From a checkpoint of a small transformer trained on Wikipedia: 12 heads of 32.
Each number is 128 + 32 x the weight over the matrix's rms, rounded and kept within 0 to 255. Layers, rows and columns count from 0.

# layer 5 MLP gate, 768x384, rms 0.1, rows 130-164, columns 192-255
[[ 98 139 152 177 121 200  95 163 126 147 101 112 124 158 151 176 120 141  87 173 148 150 132 128 146 116 113 169 116 118  93 171 115 178 116 172  77 106 108 139 130  64  89  93 189 122 100 114 142 148 147 178  86 156 124 136 145 128 125 110 103 108 154 121]
 [ 85 113  99 112 120 137 107  96 155 167 173 134 151  94  44 145  88 101  95 115  78 113 172 141 136 167  94 111 143 141 107 145 113 156 140  94 155  85 139 123 117  97 118 168 122  76 176 121 111  94 144 135 132 187 165 155 135 144 147 183 130 165 147 150]
 [135 192  85 114 115 131 147 105 144 100  70 137 111 147  87 102 131 155 126 169  82 140 127 161 116  90 148 194 121  55  90 101 146 121  95 125 116 154 128 103 139 130 107  73 178 181 140 176 134 109 114 112  72 116 127 151 141 130  92 149 194 136 117 111]
 [119 168 130 164 132 134 154  75 131  83 136 162 148 131  95  77 159  89  98 127 193 144 108 132  83 105 125 140 128  85  90 121 137 165 156 192 160 146 101 144 127  77 135 143 197  82 122 129 143  99 126 109 110  94 175  81 108 142 117 135 180 130 118  75]
 [179 108  84 162  83 194 142 135 131 225 117  86 126 128 132  87 138 107 127 122 162  83 134  82 214 149 103 164 117 119 131 175 141  94 108 149 179 109 136 107 139 156 168 126 125 157 103  82 103 140 157 143 113 120  79  53 122 102  71 163  97 164 154  96]
 [139  97  94 147 148 140 104  96 165 130 167 154  73 121 120 160 103 120  99 164 153 137 124 115 120 161 114 166 124 108 161 133  85 172  80 179 103 144 130 156 152 125 145 146  84 156  94 138 148 129 111 117 158  80 141 110 162 163  65 104 184 159 101 159]
 [ 67 180 126  94 120 132 157  76 143 140 179 122 131 127 133 110 100 121 174  56 149 101 110  67 103 156  91 117 125 158 110 104 110 150 160 155 119 102 129 116 102 133 103 133 137 105 189 133 185 123 170  59 152  78 108 128 131 106 115  73 191 144 142 120]
 [102 106 142 187 189 123 157 154 118 140 141 152 146 170  78 148 174 128 168  76 154 147 159  93 122 168 178 207 105 207  93 126 128  80 129 177 145 146 143 164  90 139 164 130 112 167  95 138 163 106  62 100 116 126 122 149 134  86 151 127 144 116 146 126]
 [105 157 155  99 110  77 100 211  61 110 105 134 124 121 168 148 147 141 133  66 103 114  98 126 129 143  38  24  73 129 118 154  96 175 130 172 121 145 116 162 147 127 186 149 126  47  38 145 129 129 126  63 134 139 175  46 106  98 155 116 118 112 153 152]
 [110 180 139 133 112 110 130 140  59 168  66 180  98 116  94 127 137 153 166  76 134 160 156 141  73  55 139  90  94  75 170 181 154 134 132 230 142  61 136  92 151 143 104 130  92 107 157 131 102 164 160 149 182 108 112 153 126 165 110 141  92 109 145 144]
 [112  79  99 113 202  90 138 154 147 170 142 133 157 136 188 131 144 145  79 108 176 168  89 113 104  85 125 112 119 105 112 191 190 122  95 146 146 154 127 189 102 139 140 168 143 161  74 178 173 104 130 151 125  84 155 168 161 137 117  90 126 126 125 119]
 [110  81  97 113 153 140 116  43 145 158 101 203 150 113 107 133  97 147 208 100 135 199 197 148 133 198 116  93 129 140 116  97 106 109  98 155  77 101 162 142 128 136 138 120 143 128 108 159  97  89 133 100 155 121 133 141 127 103  93 129 130 137 140 138]
 [151 111  98  60 126 135 128 162 169 156 151  91 177  99 151 147 144 132 157 143 116  85 140 183 112 131 154 138 127 113 112 136 107 130 133  61 130 140 129 150 128 100 117 126 151 155 108 114  58 104  99 128 109 195 158 102 151 106 127  49 124  68 122 111]
 [ 92  60 164 146 172 142 134 112 138 121  86  79  59  79 143 143 168 102  67 113 174 110 160 105 101 141  78  84 105 113 136 131 129  90 127 143  70  57 191  58  70 124 153 145 150 200 100 110 177 127  59 142 138 118 138 114 112 125  97 100 127 140 146 125]
 [134 117 112  94 140  60 109 144 119 150 131  50 146 110  94  98 141 149 156 100 136 129 129  96 133 139 126  98  94 138  74 167 113 140  43 149 177  71 113 134 119 104 202 106  87 123 151 132 138 106 120 129 106 104 131 118 128 130 116  80 123 106 107 155]
 [122 103 122 108  93  71 159  51 101 174 128 143 136 104  70 133 152 114 101 136 170 106 128 126 114 142 119 164 155  97 108 128 126 127  70 117 137 134 136 157 112 134 119 134  83 152 135 148 112 174 170 139 116 112 113 142 157 137 182 144 134 159 129 120]
 [153 103 120 147 150 132 136 116 184 105 152 128 131 160  88 114 125 111 188 170 168 151 126  99 125 121 128 127 144 123 114 141  95 115 116 114  98 162 124 106  79 107 143 102 139 106 167 101 147 114  86  61  47  86 103 177 154 181 141 177 170 167 109  93]
 [200 130 112 120 125 109  89 111 138 108 156 118 133 141  78  99 134 161 138 127 171 141 110 153  74 128 110 162 121  65 163 135 139  91 183 160  92 135  92  96  69 136 148 152  73 185  74 101 194 148 112 131 150 114  99 115 161  92 132  65 130  85 146 117]
 [109 122 117 139 222  80 105 106  83 123 124  63 110  88 111 108 170  83 140 103 193 200 183 178 144 144  98 136 139 120 137 124 144 145  66 113 145 100 181 100  83 177 160 136 130 168 119  86 144  95 147 127 122 126 114 168 165 214 120  61 129 132  96 142]
 [134  84 162 152 140 123  84  54 165  54  95 137 121 132  70 118 161  94  64 114 132  84 116  76 124 158 139 128  99 128  70  90 103 133 110 162 173  53 144 166  98  46 125 140  88  91 122 123 161 106 171 140 121 120 171  93  93 172 142 143 106 237 124 155]
 [156 119 128 124 154 160 134 133 125 120 120 110  84 156 120 148  95 170 105 113 167 131 118 188 108  92 113 107 154  99 131 190 172 160 198 114 131  82 181 175 114 123  73 124  83 155 118 125  76 107 178 134  98  87 102 127 132 135 141  91  87 109 146  93]
 [119 156 149  88  96 162 131  99 114 165 146  98 126  99 124 120 161 104 141 162  85 170 172 110 156 146  69 158  96  70 109 127 107 167 161 108 106 139 123 138 132 142 112 176  89 131 160 122 106  88 120 123 100 100 148 138 162 115 150 159 122 175 106 141]
 [110 121 181 156 137 128 148 104  67  84  83 128 149 173  87  99 114 103 102 169 150  90 129 137 183 158 103 167 139 115 109 165 148 118  96  83 123 109 110 125 121 134 112 134 118  93 122 128  86 133  86 145 129 143 129 101 191  96 123  59 112 127 135 132]
 [101 141 106 138 160 109 148 168  93 123 127 127  58  87 120 126 108 107 118 142 152  92 134  76 115  98  79  21 162 128  58 191 127 100 152 102 126 124 161 162 132 136 111 175 128  82 109 135  69 189  95  99  98 202 105 130 120 149 110 127 131 153 133  84]
 [150 116 127 123 173 127 116  83  59 140  46 130 165 146 114 144 171 180 168 126  86  81  96 171 105  93  74 129 138  91 108 114 171 123 177 101 114 110 117 150 157 121 116 114 101 149  25 104 113  67 137 152 146 130 105 155 110 158 175 107 144 108  54 145]
 [110 112 129 220 135  96 136  97  74  51 102 119 112 135  72 134 103 153 137 126  88 154 141 160  67 124  97 157 136 142 166 101 118 132 199  95 118 169 140 158 159 139 100  96  73 190 111 128 137 138 125 110 138 189 142  90 127  83 134 127 129 109 189 159]
 [151 152  73 155 117 109 125 109 117  94 140  92  65 179  88 151 144 131 121  98 144 146 140 104 138 113 153 130 151 111 120 157 165 119  61 108 155  86 106 105 136  99 132 145 135 161 106 101 100 119 145 142 159 150 136 107  79 148  54 119 224 137 142  98]
 [ 92  87 169  89 149 130 111 111 185 121 141 120 104 180 122 145  93 126 127 162 149 155  96  77 149 135 150  77  79 151 135 158 104 132 179 121 155 137 152 176 117  61 150 158 118 163 100 115  94 165 117 127 125 153  95 152 135  77 133 103 149 140  79 157]
 [129 130 154 142 111 128 160 129 131  26  98  95  95 145 136 119 156 156 120  93 135 143 133 166  99 127 124 171 189 116 158 103 173 212 163 105  91 133 153 214 126 144 109 155 135 162 145 112  89 121 132 106 120 118  81  96 113 145 101  85 105 163 118 176]
 [120  91 129 123 116  82 174 186 126 116 126 145  78 204 147 148  96  79 102 126 101 196  67 193 100  91 114 139  93 103  83  93  70 153 191  98 102 152 120 151 172 148 176 137 113  79 159 130 107 149  49 121 107 108 172 153 164 102 175 131 106 193  99 133]
 [146 148 137 118 122 159  56 164 150 144 176 147 124 111 101 109 102 131 109 160  84 132 133 129 168 128 141 107 125 122 113 110 108 187 174  95  71  76 110 134  53 164  96 132 158 131  95  81 128 103 110 194  68 124 102 125 151  56 150  87 105 117 137 178]
 [117 155 109 194 114 150 206 159  91 148 114 175 110 108  67 136 147 115 112 134 109  91 131 119  58 131  87 130 140 131 144 142 166 139 171  87 123 172 124 124 134 120 116  91 170 109 136 128  76 114 146  71  93 109 112 131 148 139 134 130 193 123  96 171]
 [ 93 125  79  95 165 139 130 181 144 125 110 124 167  96 136 132 133 113 129 111 115 154 148 100 150 148 119  98 146 139  75 149 136 140 135  78 126 185 129 177 118  94 134 130  86  92 108 134 127 153 122 117 148 147 114 120 116 110  84 123 180 152 116 160]
 [163 160 161 133  90 169 105 192 146 104 150 214 135 119 109 141 152 176 108 129  65 152 123 147  83 152  57 130 186 106 116 146 147 152 135 108 104 114 126 155 131 157 154 137 116 119 128 115 106 157 141  97 132 203  74 197  82 184 120 127 179 146 122 155]
 [168 100 103  70 110 128 120 159 117 179 146  99 175 125 160 141 141 181 127 163  98 146 151  78 131 106 142 187 114  83 143 184  76  59 184  96 142 136 112 103 180 160  99 125 166 105  89 195 156  57 114 112 120  91  46 166 119 165 172 170 164 154 119  87]]
# layer 5 MLP up, 768x384, rms 0.101, rows 130-164, columns 192-255
[[106 151  98 108 124 144 151  92 110 108 100 156 144 168 154 113 153 129 106 139 106 151  95 169  83 136 103 191 180 144  59  55 100 110 120 112 115 147  32 125  92 169 118 117 201  44 127  73 152 141 114 122 185 132 125 100 161  84 118 161  83 108 157  80]
 [120 170 107 114 124 123 157 115  62 165 144 229 144 105 116  86 122 108 128 151 152 116 117  63 147 156  94 109 112  65 107 121 150 153 133 162 124  99 147 120  59 131 161 124  76  73 126 125 168 126 130 124 121  81  95 104 133 129 155 156  73  72 134 123]
 [156 195  57  93  93 111 157 128 138  88 100 142 100 136 159 111 184 146 150  73  60 115 140 183 140 144 151 156 124  37  93 161 199 150 147 148 140 169 133 116 119 131 109 145 128 150 118 115  86 109 148 139 134 157  77 139 119 137 125 149 184 136  94 127]
 [ 71 127 126 122 128 136  81 121 167 148  96 136 105 100 120  85 101 171  80 166  65  80 124 179 139 120 147  78 121 145 147 130  68 158 127 147 142 157  92 113  91  66 113  99 181 105 139 146 110 159 178 120  77  90 164  72 154 105 168 105 108 110 203 145]
 [135 194 158 136 114  87 129 131 106  43 128 169 114 124 130 102 129 160  78 135 139 153  99 139 155 112 112 153 103 131 119 144 143 139  75 145 131 134  98 114 107 117 165 102 107  68  86 172 123 121 119 104 133 132 113  83 154 126 143 135 102  88 133 166]
 [113 125  99 109  90 144 129 118 150 128 107 116 142  94 105 132 138  91 108 115 103 200 229  89 129 104 117 127 107 149 152 172 172  98 141 168 166  54 174 135  93 145 127 137 126 120 129  60 119 182 131 150 156  77 114 138 157 105 179  85  96 121 145 126]
 [125 145 161 138 141 182 167 147 103  99 136 122 110 208  96 110 179 159 125 115 103 116 127  96 164 160 129 110  96 159 112 108 103 161 138 108 123 168 148 116 101  73 140 192 154 163  92 149  67 106  95  68 129  62  81 116 174 115 163 108 120  79 180  92]
 [140 186 110 171 137 102  60 153  91  79 139 119 107 118  82 211 194 131 165 152 129 113 171 132  91 161  72 124 149 158  86  91 105  87  69 143  96 140 145 183 138 152 160 129 162 117 139 178  86 150 119 108 177 106  95 117 187 147 143 138 124 126 101 143]
 [168 124 122 122 112 104 132 137 136 138  59 156 179 169 104 107 107 115 102 112 165 157 139 184 158  95 105 113 121 117 121 109  70 118 127 156 158 112 145 129 148 125  37 128  84  66 170 147 115  89 154 127 140 178 192 158 138 178 110 189 108  78 148 153]
 [180 161 166 194 188 117 153 138 119  62 152 132 159 109 108  97 158 170 130 124 158 131 146 191 133 112 133 128  94 116  76 135 141  79 127  97 153 203 159 165 118 126 123 167 134  86 150 126  98 153 109 135 118 145 153 198 194  96  38 117 151 137  86  96]
 [131 105  94 115 106 111  76 180  96 144 111 135  64 102 167 142 118  91 118 118 132 175  87 112 186 164  86  83 152 104 141 152 116 191 171 104  96 134  87 110  98  96 112 156 189  84 106  84 111 114 107  77 149 177 149 133 107 177 148 138 156  68 142 143]
 [ 84 109  82  91 157 147 133 146 147 125  25 116 123  87 160 110  69  92 173 108 143 161 101 148 154 133 128 135 140 141 126  45 153  78 107 181 131 176 103  83 111 169 125 142 139 144  63  98  81 104 102 121 100 134 112 183 188 131  90 144 236 171 137 132]
 [140  76  66 102 135  74 145 166 135  93  98 168 199 179 141  64  98 136 152 163 127 113 122 148 135 124 185 160  59 174 133 180 119 172 124  80 207 109 149  97 167 123  95 112 143  49 134 166 102 121 138 112 114 189 171 117 112 119 150 140 136 123 129 121]
 [166 125 185  95  92 123 116  95 102 102 114 152 144 177 160 139 117 175 128 105 126 108 113 149 161  56 165 164 125  99  82 141  81 121 146 114 161 107 105 105 181 130 143 115  99 127 134 133 110  95 177  66 152  89  98 104 105 104 107 129  86 174  97  69]
 [118  98 142 101 120  48 167  75  98 144 156  78 135 154 139  85 154 134 115 145 127  89 101 134 120 186 113 161 130 107 124 104 144 116 137 148 196 134 192 154 116 187 137  81 152 118 157 141  86 161 149 103 121 171 147 160  96 113 143  88 122  93  49 130]
 [110 130 120 142 137 100 113 107 151 165 104 130  95 106 164  99 168 142 116 127 141 180  75  86 125 160  85 115 111 127 134 160 194 142 155 172 123 120 156 190 187 148  78 154 174 130 130 146 141 126 183 109 130 157  75 138  89  72 145 212  79  94 122 131]
 [136 140  92 101 110 111  72  81 122 123 127 165  90 169 126 110 151 130 127 142 125 134 123 121 138 112 154 104 127 144 105 153 119  90 115  87 111  77 112 131 153 146 122 129 129 181 164  82 173  85 117 117 174 129 143 165 147 167  56 109  94 138 154  70]
 [ 58  78 140 119 168 115 167  72 174 154 158 117 128 118  94 153  59 112 153 182 112  75 114 143 177  86 137 103 117 110 105 120 122 148 115 106 133 168 151  58 186 150 158 119 137  97 101 138  76  94 112  63 123  99 143 146 103 104  92 196 165 156 133 119]
 [130 200 110 102 163 175 126 156 169 174 106  83 102 131 170 164 115 145 122 108 143 139  63 182 139 160 156 116 119 107 115 144 132 150 163 157 112 154 134 132 188 194 106 111 138 153 125 132 146 155 106 157 167 175 104 133 193  72 183  66 146 191  46 121]
 [121  83 149 174 172 150 185  73 121 111 162  90 140 142 129 137 180 104 165 126 203 176 137 148 107 183  95  72  98 121  64  90 114 134 161 132  83  93 171 109 119  80 153 101 151 118 137 154 129 148 153 139 133  84 139 116  72 118 177 186 185  99 165  94]
 [197 135 143  84 139 141 141 114 132 106 121  93  88  95 174  72 157 101  84 120 120 153 115 133  84  90 127 124  83 124 134 124 159 143 127 165 138 156 181  76  92 119 173 144 119 119  99  90 202 176 153  92  58 105 193 112 168 127 182 144 126 163 138 135]
 [100 168 116 114 183 155 125 129 115 157 141 149 122 162 119 110  67 103 113 163 103 185 160 132 105 130  83 126 129 101 150 128 103 175 112 101 130  94 162  73 194 145 104 164 147 160 103 127 142 144 167 122  94 106 154 159 145 110 128 137 146 160 118  95]
 [ 96 134 108 102 125 134 100 135 177 119 120 171 138  80 136 151 163 153 101 141 113 132 109  81 169 109 121 119 105  79  70  87 102  89 119 147 174 136 129  44 114 152 153 203 130  68 157 113  93  86 206  87 194 132 158 109  96 133 191 133 119 163 169 119]
 [156  78 143  91 195 167 196 184 122 122 127  92 196 133 130 129 113 127 158 143 105  98  95 176 103 144 113  90 155 188  85 183 159 144  65 125 104 167 120 118 153 197 121 126  73 154 120 189 126 134 180 134 147 104 116 142 106 116 101 129 132 128 124 159]
 [144  89 125 173 117 111  91  89  96 144  87  82 170  69 151 121  86 130 140  99 154 124 158  90  80 107  75  90 184 122 144 146 129  96 124 120 108 128 127 146 187 165  86 137 103 183 116 212 174 117 104 112  88  91 162  95 122 136 150  60 115 127  78 105]
 [141  85 127  64 151  52 215 143 148 207 159 122 121 107  86 172 125  83 190 182 144 138 155  99  69  74  99 151  93 140 107 128 100 153 132 186 138 171 110 140 210 156 144 169 122 155 142  62 142 129 165 155 120  94 130 112 132 119  79 135 118 132 136 135]
 [141 118 144 118 143 167 127 111 123  88 122 126 164 110 125  57 145  89 159 171 156 132 118  65 137 117 124 146 114 145 142 138 145 120 168  98 141 129 136 101 140  97 155 145 104 170 114 145 130 164 144 137 141 144 101 103  83 101 122 130  88 119 105 105]
 [ 84 116  57 170 133 122  89  36 114 143 141 112 163 177 117 146  93 161 184 148 152 139 128 156  65 101 118 136 102 153 130 135  56  63 107 138  75 102 115 128 107 119 108 163  80  67  55  74 132  72 116 145 174 106 120 116 129 152 176  76 119 130 138 131]
 [101 142 132 137  89 103 137 172 120 115 120 134  99 127 157 174 149 165  75  56  84 147 151 131  97 130 110 147 103  96 123 177 131 168 150 112 108  95 130 116 190 133 131 153  54  56 151  97 120 113 124 100  52 130  93 127 132 122 171 146 139 152 129 126]
 [144 110 119 146 149 170 141 132  81 124 105  40 146 160  87 153 147  43 117 109 112 141 153  80 127 132 141 141 124 154 112 109 123 136  87 124 137 195 135 134 145 110 150  99 138  56  91 132 129 122 101 161 119  94 110 106 158 122  82 174 119 161 117 168]
 [146 123  98 133 100 121 125 112  56 101  72 171 155 128 161  96 166 121 121  97  86  87  77 138 105 129  80 148 150 140 100 110 113 179  84 168 177 121 130 178 104 131 150 144 160 135 177 117 159 120 180 150 125 130 183 176 114 160 162 153 158 135  72 157]
 [121 155 135 165 113 180 115 184 143  66 104 131  96 186 153 107 147 206 139 137 103 117 140 171 187 143 131  97 171 122 165 176 165 137 155 119 149 104 111  94 138 193 197 143  89 113 116 172 157 177 108 157 115 126 146  88 159 175 110 142 139  98 123 162]
 [119 102 161 167 160 127 112 136 124 169 160 168  70  77 192  65 107 140 147 135 105 158  71 117 109 174 212 158 137 118 172 144 146 194 124 167 135 149 156 156  84 125 148 180  90 113 106  92 128 172 125 133 146 168 138  84  96 150 147 132 140 161 128 138]
 [113 109  96 135 129  87 127 103  87 165 107  99 103 100 137 129 153  81  96 175 126 109 164 171 168 135 140  87 138 121 154 123 135 149 110 147 132 151 145 124 105  90 175 178 144  70 141  99  95  82 146 120 108 108 170 133 148 116 116 120 142  74  84 137]
 [138  47 171  82 117  51 195  99 189 154  94 134  99 132 111 176 114 105  98 137 196 151 114 126 158 130 145 142  96 166 118  92 138 104 154  94 110 114  87 152 104 160 146  99  69  73 168  79 158 105 158 128 124  83 164 109 116 148 105 111 133  93 140  69]]
# layer 5 MLP down (transposed), 768x384, rms 0.0653, rows 130-164, columns 192-255
[[139 109  95 119  93 157 144 143 130 121 153 108 168 200  94 123 113 141 105 142 159 109 101 141  73 140 142 110 139 152 122  77 149  64 106 140 128 117 140 115 139 183 138 155 115  79 108 162 165 116 181 108 117 122 140 128  96 146 188 141  67 187 133 101]
 [121 125 122 148 109 167 123  61 136 103 151 147 126 151 111 130 128  88 197 146 143 112  80 131  60 166 106 125 242  92 152 117 141  77 150 164 145  73 182 112 131 114  96 113 113  80 118  79 151 109 170 112 173 108 104 108  96 143  82 155  96 137 142 182]
 [152 166 156 104 161 116  91  60 187 139 120 132 116 158 130  73 144 130 140 110 123 137 118 127 138  93 125 127 132 105  63 132 124 116 100 112 100 116 113 120 133 115 120 105 113 170 154 108 108 123 125 184 102  82 103 119 133 119 140 172 146 111  96 137]
 [145 197  65 118 176 141 137 158 133 116 150 151 164 123 141  70 140 116 178  97 125 139 173 126 115  89  81  87 170 156 140 114 109 164  97 133 132 128 131  61 194  89 131  91  93 105 168 147 140 105 157  98 164 136 107 173 113 143 107 115 122 128 121 118]
 [146 195  86 172 140  89 104 108 118  95  89 121 166 103 137 126 134 149 145 126 139 162 136 134 151 143 126  92 156 140 170 147 162 117 113  60 166 177 129  99 119  80 105 166 146  92 109 159 109  92 155 134 129  94 107 152  52 134 152 127 123  84 142 131]
 [128 136 124 160 116 173 160 169 115 123 146 162 122 138 125 108  98 128 137  94 114 112 165 139  94 143 162 137 144 144 184 230 129 102 130  95 173 112 175 110 111 124 137 147 115 138  42 101 108 122 212 155 172 125 160 106 107 125 175 107  46 136 132 130]
 [118 168  93 149  89 108 129 123  97 135 127 135 129 132 162 142 110 115  92 140 128 192  93 183 150 194 104 154 142 160 149 153 217 131  77 152  95  76 131 131  98  31 152 166 159 118 138 103 116 176 127  82 159  88 159 156 136  92 101 134 153 155 157  95]
 [144  56  89 124 142 157 104 143 151  87 124 129 110  99  99 186 119 147 147 148 149 116 161 156  90 116 129 123 114 155 116 102 112 126 111 149 153 165 111  96 114 150 161  92 126 164 105 101 129 162 124 148 129  94  85 102  75 156 131 200  99 112  92 170]
 [140  94  88 135 137 116  89 146 117 124  85 177 154 100 109  98 112 101 102 144  96 151 147 153 155 114 177 176 112 100 214  82 133 129 129 123 144  77 113 118 184 113 151 134 138  28  85 107 163 120 144 199 141 123 140  92  72 128 115 105 177 105 116  92]
 [215 157  96 162 137 125 122 164 203 152 160 125 142 120  86 193 112 144  93 119 129 142 157 116 135 149 125 188  87 129 145 114 108 107 138  77 106 151 103 102 109 138 167 121 146 127 142 138 170  90 113 122  91 163 122 139 117 140 137 203 143 165 154 161]
 [132 161 184 112 138 160 125 152 107 122  83  87 117 126 108 132 138 104 170  99 105 121 108 151 107 129  55  98 183 132  83 105 154 139  87  72 145 118 150  48 122 106 191 134 144 111  88 119 134 141 131 105 147 115 165  88 130 179 182 146 133 120 136 148]
 [155 114 116 167  86 153 111 123 172 141 146 171  83 128 139  60 153 130 120 102 136 125 166  78 112 114  76 152 138  97 169 120 124 116  96  68 189 115 117 136 157  59 196  91 115 168 132  93 127 159 154  98  74 104 124 112  80 126 127 149 108  83 105 107]
 [132  92  73 166 175 150 103 183 178 103 112 109 141 122 144  90 158 116 137 100 118 149 103 165 156 131 158 127 116 198 112 133 125  93 105 139 174  59  80 116 139 173 145 110 115 124 146  95 157  85 142 114 104 161 167 102 132  88 176  86 201 107 149 144]
 [139 122  78 109 117 147 142 130  86  94 122 162 137 159 117 173 137 135 158 103 104 122  93 145 128 120 156 120 152 152 148 119 147 114 178 138 159 184 187 157  80 127 129 157 113 175  90 105 134 126  81 136 180 139 154 150  97 109  79 135 125 156 170 145]
 [138 103  78 151  96 118 144 104 173 163 138 139  98 115 144 152 128 127 111 109 110 114 123 190 161  61  95 129 104 109 154 124 210 145  73 146 146 137 134 177 137  96 148  81  76  52  94 114 151 164 136 201 132 143 182 103  92  81 152 109 145 130  71 186]
 [129 174  85 106 181 161  98  93  96  87 136 104 142 129 121 138 113 119 131 131 130 124 128 158  81 165  93 139 132 122 169  93 146  86 170 106 122 142 112 111 129 126 146 121 159  90 180 141 131 151 136 130 146 181 151 120 151 105 132 151 198 145 168  97]
 [146 161 156 107 162  94  91 165 161 173 163 153 107  63 144 115 198 168 109 165 114  87 105 110 118 162 157 161 147 108  75 128 128 140 128 134 176 151 126 167  44  29 145 106 151 131 112 135  85  35  71 130 127 114 135 155  93 148 139 171 105 163 120 115]
 [ 90  84 150 103 106 111 138  67 148 151 109 167  94 106  69 161 176 183 140  89 137 140 117 128 131 150 163 207 126 116 108 126 182 125  67 145 178 150 112 120 128 166  63 105 121 111 116 190 151 144 130 151 120 108 124 113 150 110  83 229  54 137 133 154]
 [ 73  96 137  96 151 134 141 137  77 118 134  97  97  76 145 103 157 115 159  97 162 126 130 162 196 142 115 177 123 123  78 219 171  76 116  79 137 114  77 178 167 148 134 135  64  82 185 104 193 129 189 160 125 161 116 152 216  81 138 133 102 128  70  84]
 [144 165 173  98 164 116 118 153 126 128 100 139 145 119 133  58  95 105 154 155 164  93 110 114 156 120  94 140 138 139 137  69 129  96 143 118 134 105  59 143 127 138  91 141 116 138 125 169 110 119 110 124  86 131 105 122 169  98 136 119 131 113 125  79]
 [119 105 100  96 147 119 184  70 114 129  73  86 116 160 110 152 110  88 148  83 125 117 153 154 166 184 108  73  73  95  92 144 121  78 126 142 142 115 162 188 104 162 136 157 127  44 137 131  95  88 140 158 120  90 164 114 139 138  51  98 138  51 124 160]
 [158 126 115  92 147 186 185 147 174  95 102  73 147 117 165 142  82 162  63  97 137 120 102 185 180 149 142 115 111  69 135 151  96 166  52 119 123 161 143  72 154 130 118  54 107 100 124 104 112 150 145 137 110 109 147 108 140 127 176 118 138  99 126 137]
 [108 134 137  59  18 125 158 108  83 171 130 105 137 136 115 144 159 164 163 191 141  74 160 186 169 142 131 118 125  81 157 104  96 153 112  90  96 159 109  91 133 102 140 170 105  84 129 139 155 104 114 145 160  91 181 140  38 146 164 143 128  71 104 141]
 [163 118 141 155 148 144 109 138  85 182 160  97 202 123 165 174  85  48 149 119 141 131 168 131  72  76 140 174 104 135 129 114 115 154 103 117 172  97  97  93  83 203 138 112  81 152 106 157 139 104 180 133  78 144 186 176 100  76 139 158 130 119 124  62]
 [160 126 170 160 144 143 140  81  77  53 102 148 133 140 137 113 109 174 184 131 133 110 136  83 144 155  75 121 121 105 126 145 149 125 118  81 107 173 116 145  76 105 112 154 134 202 151 101  94  59 104 140 141 129 112 138 131 178 136 143 124 121 140 176]
 [ 85  99 113 176  79  72 166 104 121 121 130 145 106 160 121 142  97 167 106 122 105 131 135 176 152 145 169 116 148 114 101 172 146 100 149 149  89 139  83  96 149 155  74 126  38 175 168  71  90 134 127 127 134 133 120 146 171 115 171 212 142 151 172 109]
 [136 111 129 102  96 132 141 148  91 139  95 148 112 133 112 172 135 117 125 107 152 147 107 121 112 125 139 150 100  91  84 103  81 119 133 134 140  84  75 125 146 145  83 114 105 136  87  77 176 140  89 118 159 122 118 146 120 137 162 172  64  84 105 146]
 [ 96 135 142 122 147 120 102  94 157 186 121  97 128 136 109 130 160 113 142 128 169 103 121 183 124 129 157 139 106  43 136  97 193  97 118 189 130 125 165 134  55  52 126 117 173 168 134 144 120 175 133  88 135 141 143 126 109 108 125 163 129 125 109 148]
 [114  86 105 171 139 116 121  84 158 118  90 183  82 145  66 172 136 135 110 109 117 164 147  94 165 115 134 159 147  73 123 152 137 155 158 178 110 124 112 159 107 103 143  78 124 174 115 105 109 170 165 114 128 133 126 164 108 102  83  85  52 149 109 164]
 [181 160 116  71 136 131 143  97 129 105  89 133  99  78 150 135 175  80 148 109  79 135 141 163 110 134 128 119 175 116 121 160 113 125 151 109 125  89  93 124 109 127 150 113 157 149 155 180 111  82 119 196 150  98 104 113 133 104 177 180 114 124  81 107]
 [132 121 120  88  94  62  94 128 106 112  74 156 100 158 156 116  77 143 128  61  88 107 177  48 115 154 105 116  90 125  99 155 137 157  35 100 179 127  96 104  92 128 166 141 122 113 102 185 136  61 168 151 148  81 121 109 150 137  91  92 138 198 163 139]
 [ 54 131 186 156 118 115 141  80  91 163 148 110 164 172 178 141 174 115 100 185 105 133 151 111 128 144 161 146 125 165 124 124 118 126  81  61 159  40  90 127 127 188 150  95 150 156 171 146 117 135 152 149 143 140 104 115 116 129 109 172 146 133 161 119]
 [102 141 151 120 136 145 131 142 143 142 106 115 147 104 134 125 153  90  65 105 153 176 152 132 109 167 131 149 158 145  92 146 111 125 185 130 152 116 131 143  72 115 153 123  90  73 126 128 147  80 137 129 146 156 162 156 160 137 149 164 104 106 119 133]
 [174 147 110  91  98 140 162 109 107 119 113 159 105  62  87  66  74 124 111 146 125 155 107  77 156 103 172 134 132 133  80  92 166 147 142 106 161 114 135  84 125  66 142 120  96 132  96 150  67 128 128 132 107 103  92  90 131 168 139 205 140  64 118  88]
 [ 93  78 144 138 186  88 121 145 145 172 110 146  93 120  81 176 170 176  83 124 130 127  98 120  72  91 136  78 209 190 112 145 116 138 114 126 219 122 189 141  99 228 162 106 125  64 123  99  99  62 143 142  89 221 173 137 144  91  99 111 117 110 117 109]]